python train.py --num_hidden_layers=14 --vocab_size=2048 --init_std_qkv=0.0317 --decay_fraction=0.277 --final_lr_fraction=0.05 --batch_tokens=32768
Each number is 128 + 32 x the weight over its row's rms, rounded and kept within 0 to 255. Layers, rows and columns count from 0. Numbers have three digits each. The size before them is the row's rms in percent of the matrix's.

# layer 10 MLP down (transposed), 704x256, rms 0.0944, rows 699-703, columns 192-255
082:135124169038123176160118124133130109117140148090092080124148143120138163111060066160118183132147113117158085094079094109113154131114064099128125081116136155118111195093107139106145109131098165
098:115121070126114153175100144136074097096173177112098138144192128139133116135110193172162118108136125120136144103122102148136157151092088033145128095126130079165121136119124163141181182154148148
101:138125107091136192128145150154116112125144162122145106149122111138129138154120137072050099116156128156139144100095145146112105111087120172089113155052106109123122075145114146134117138164107121
101:113126216139109121146084102106109160115121152187105058160071097157136064177157144176148129144102107208104117122101087134112098113201095163163105093128144194101080112128105161132143108167129130
103:106165151118164182118157144166166120116106130164090121074119138162074107126223151140140156148138150170127115145112157140152057108168138054091134108067096121142157175177106122077175114152143157
# layer 10 MLP gate, 704x256, rms 0.0965, rows 700-703, columns 192-255
103:151096098211155160155165181180081203133154094096123081159103059138121113082159121161077111131095143107178133074155102147137128182121108108123115153106119135200079105112105106126112149129139167
099:199113163145059106145161154135164140099118131172163079090094137142152133106109088191119186123104173145155125136122104130170146111137135172163107109156160176092079163118147092126084130099109143
099:097129087114137145067119123154050142055139116115120148132095140102152106086173108168150098156163122127161156137108092081130104163211127127134135070064095183129083119083169160040143107084109129
104:118102147117140105112089171092152192107159115176112142115160151123097118149124190144198208193116133150103155143132119143085080123153101145151170113077137093214145134077123148135088123096136128
# layer 10 MLP up, 704x256, rms 0.0963, rows 700-703, columns 192-255
099:112136165146199182147098119120104124087157091184099163154143140136120131150134107175135128090089118166103102128153098094088159107167131104130140183110113178148140102095091134104185151205133094
097:139132087121149141157154166160130168105127106137108116124208150059110167147134112085118134134164113121079132155167118075083161109102142160106095137137111191097098131109168162134067085173130169
103:145120142134158164144163147134167136111104087144083074130113150126090136119090101213087126109124105116160112149138113174095149118197115117112186138157126174186141105103098109109090113123117095
103:133110202137103161112130071148169121180120188100110106107129105121089110093142117111104143134168182151097095137165137100162117171125107154106064116156156125095179143098086179172115087101143118